config.yaml
d_model: 224
norm_place: "pre"
qk_norm: false
tie_embeddings: false
parallel_block: false
Each number is 50 + 15 x the weight over its row's rms, rounded and kept within 0 to 99. Layers, rows and columns count from 0. The size before them is the row's rms in percent of the matrix's.

# layer 5 MLP down (transposed), 896x224, rms 0.146, rows 51-63, columns 0-55
108:49 35 72 57 53 60 46 42 26 43 65 40 46 27 52 54 24 41 67 45 36 69 42 51 42 70 66 39 47 42 54 62 69 62 30 57 49 40 29 43 57 45 56 29 33 43 45 71 68 64 62 71 71 49 75 41
103:60 58 58 51 62 47 75 47 63 19 52 14 66 61 52 58 53 41 43 19 36 73 40 50 58 45 50 31 62 59 49 53 62 61 36 48 56 58 35 42 50 41 55 59 42 53 47 50 31 39 55 42 59 38 39 58
091:68 48 68 26 51 33 49 18 31 53 62 43 50 49 42 61 34 50 82 67 50 49 29 50 64 65 49 32 59 60 57 53 45 55 23 56 68 59 61 23 60 35 17 73 73 64 34 46 50 59 44 49 62 48 34 57
099:37 45 99 74 32 83 44 49 62 31 64 52 68 22 35 53 25 29 49 58 50 43 51 62 24 59 43 58 56 54 55 45 23 54 72 43 50 34 45 56 57 60 72 27 45 31 70 57 58 60 73 50 69 86 63 66
091:63 44 56 40 71 53 52 62 61 77 46 56 41 30 38 42 49 53 27 48 34 61 29 69 36 40 18 52 59 36 45 65 39 42 28 54 74 36 38 43 74 51 74 58 77 60 34 72 63 38 61 32 37 38 42 40
086:56 33 64 44 36 53 51 62 29 79 54 39 49 71 39 43 66 43 33 60 66 40 84 26 34 43 48 35 41 50 66 75 29 71 71 74 47 53 30 40 66 58 55 85 55 27 46 44 61 56 44 73 71 77 41 46
094:42 62 82 50 73 45 40 64 51 38 46 46 54 49 65 47 28 60 68 73 40 44 63 50 49 83 37 51 42 54 33 62 58 61 74 67 31 45 43 79 60 20 51 54 63 29 62 54 47 26 44 48 60 32 44 12
107:53 28 59 60 71 67 73 64 70 52 59 37 72 43 39 62 66 69 56 59 46 27 62 43 54 78 56 99 44 47 46 47 53 38 81 46 51 48 50 76 50 86 43 60 49 26 44 58 31 66 53 58 60 42 48 72
107:33 56 22 42 19 48 59 41 74 79 63 42 62 20 70 18 54 53 69 32 47 43 63 58 47 73 33 75 38 35 32 53 62 55 70 48 54 43 53 27 50 43 42 42 63 67 59 61 48 72 79 73 33 58 49 57
100:53 54 50 56 28 72 43 76 45 48 51 52 63 55 58 53 23 45 56 64 36 56 22 42 38 25 54 54 25 58 74 55 57 47 53 46 43 60 21 38 75 44 66 39 34 49 34 53 64 69 63 59 40 63 38 64
109:28 48 41 60 68 24 59 36 45 46 59 22 40 47 59 41 41 39 54 63 16 40 27 51 93 50 64 50 67 42 41 60 45 35 22 30 73 40 48 68 38 52 42 55 20 31 48 40 59 77 61 53 52 49 52 25
108:46 45 62 45 43 48 53 58 35 65 52 50 49 71 61 74 56 50 48 52 21 81 34 28 72 39 61 64 47 48 39 30 65 52 27 49 43 67 59 36 58 57 37 43 63 32 44 52 47 42 66 59 32 58 63 52
104:59 61 26 74 53 74 48 35 40 51 32 44 47 42 49 52 62 43 39 68 57 27 71 76 67 48 73 36 38 83 34 46 49 42 32 49 68 65 39 48 15 58 74 51 23 39 42 50 71 57 48 41 52 71 39 48
# layer 5 MLP up, 896x224, rms 0.143, rows 52-63, columns 0-55
111:53 71 22 62 47 48 69 18 44 33 65 65 77 39 37 60 54 47 61 54 38 67 75 58 53 08 38 29 40 61 53 58 30 54 66 59 28 55 70 43 34 61 57 28 46 49 45 44 88 61 58 51 64 60 54 73
092:64 40 22 61 47 26 60 69 29 39 83 73 27 31 55 61 34 40 61 48 27 39 46 65 47 21 46 41 37 43 38 39 38 16 42 67 29 22 24 73 74 66 78 47 50 49 48 06 41 53 85 68 46 85 71 30
099:49 51 13 48 53 57 42 49 40 38 59 53 63 58 61 69 23 29 74 50 47 59 43 43 51 80 25 44 59 18 55 50 39 38 49 67 27 33 49 39 49 72 64 39 31 49 48 56 44 34 22 62 32 52 37 44
109:64 50 57 49 59 46 39 78 46 68 35 57 34 67 40 64 53 21 81 55 62 67 57 30 48 26 44 54 38 58 65 79 54 54 53 53 56 35 71 67 21 36 62 35 56 51 78 56 80 48 50 56 48 60 38 55
087:68 58 41 46 45 58 70 54 61 44 50 57 40 40 34 41 21 48 74 67 65 63 31 42 51 64 53 39 74 38 49 45 75 73 78 75 69 49 48 46 58 75 37 21 44 81 47 31 35 54 47 66 61 62 42 51
097:63 42 60 37 27 38 59 43 38 39 50 52 37 51 40 39 87 62 39 43 28 51 71 57 49 55 30 57 40 57 69 54 20 28 67 69 39 63 40 38 66 42 32 51 58 47 54 50 34 75 70 47 34 48 52 64
106:66 52 57 57 29 49 81 88 37 29 49 39 51 71 55 31 37 22 37 41 56 53 50 60 57 59 50 61 60 25 30 35 27 70 62 51 43 63 51 42 29 42 28 34 59 20 34 57 46 52 33 37 48 52 74 60
099:39 52 63 55 65 76 55 40 24 42 42 33 42 39 62 60 41 52 47 50 61 61 36 53 65 41 38 35 49 52 48 40 53 53 53 23 54 31 55 73 44 59 58 86 37 81 37 51 72 48 19 61 67 55 70 39
096:63 37 50 52 75 51 61 41 30 42 63 54 73 45 65 32 39 62 33 71 38 25 23 46 46 55 86 47 42 57 86 55 42 43 64 63 15 51 44 67 36 50 48 50 73 67 56 71 43 51 52 54 55 49 59 24
108:56 68 44 56 52 55 46 39 42 63 34 37 62 54 31 34 61 41 42 30 56 51 70 37 43 46 38 29 72 44 62 62 67 56 73 52 20 42 41 69 70 27 50 29 56 72 71 87 69 34 59 43 53 39 82 60
108:26 44 55 67 51 28 45 63 32 77 22 33 35 33 31 58 63 41 55 40 59 50 54 31 55 61 34 38 57 77 66 37 55 69 24 66 54 79 69 13 44 61 41 48 42 55 50 42 48 65 40 32 50 53 66 20
106:12 53 50 49 51 46 43 54 19 35 63 56 41 57 52 23 36 42 44 60 51 45 16 39 45 71 30 51 50 51 48 77 47 52 59 40 50 67 45 63 53 36 41 63 40 50 46 69 63 73 39 51 73 74 33 62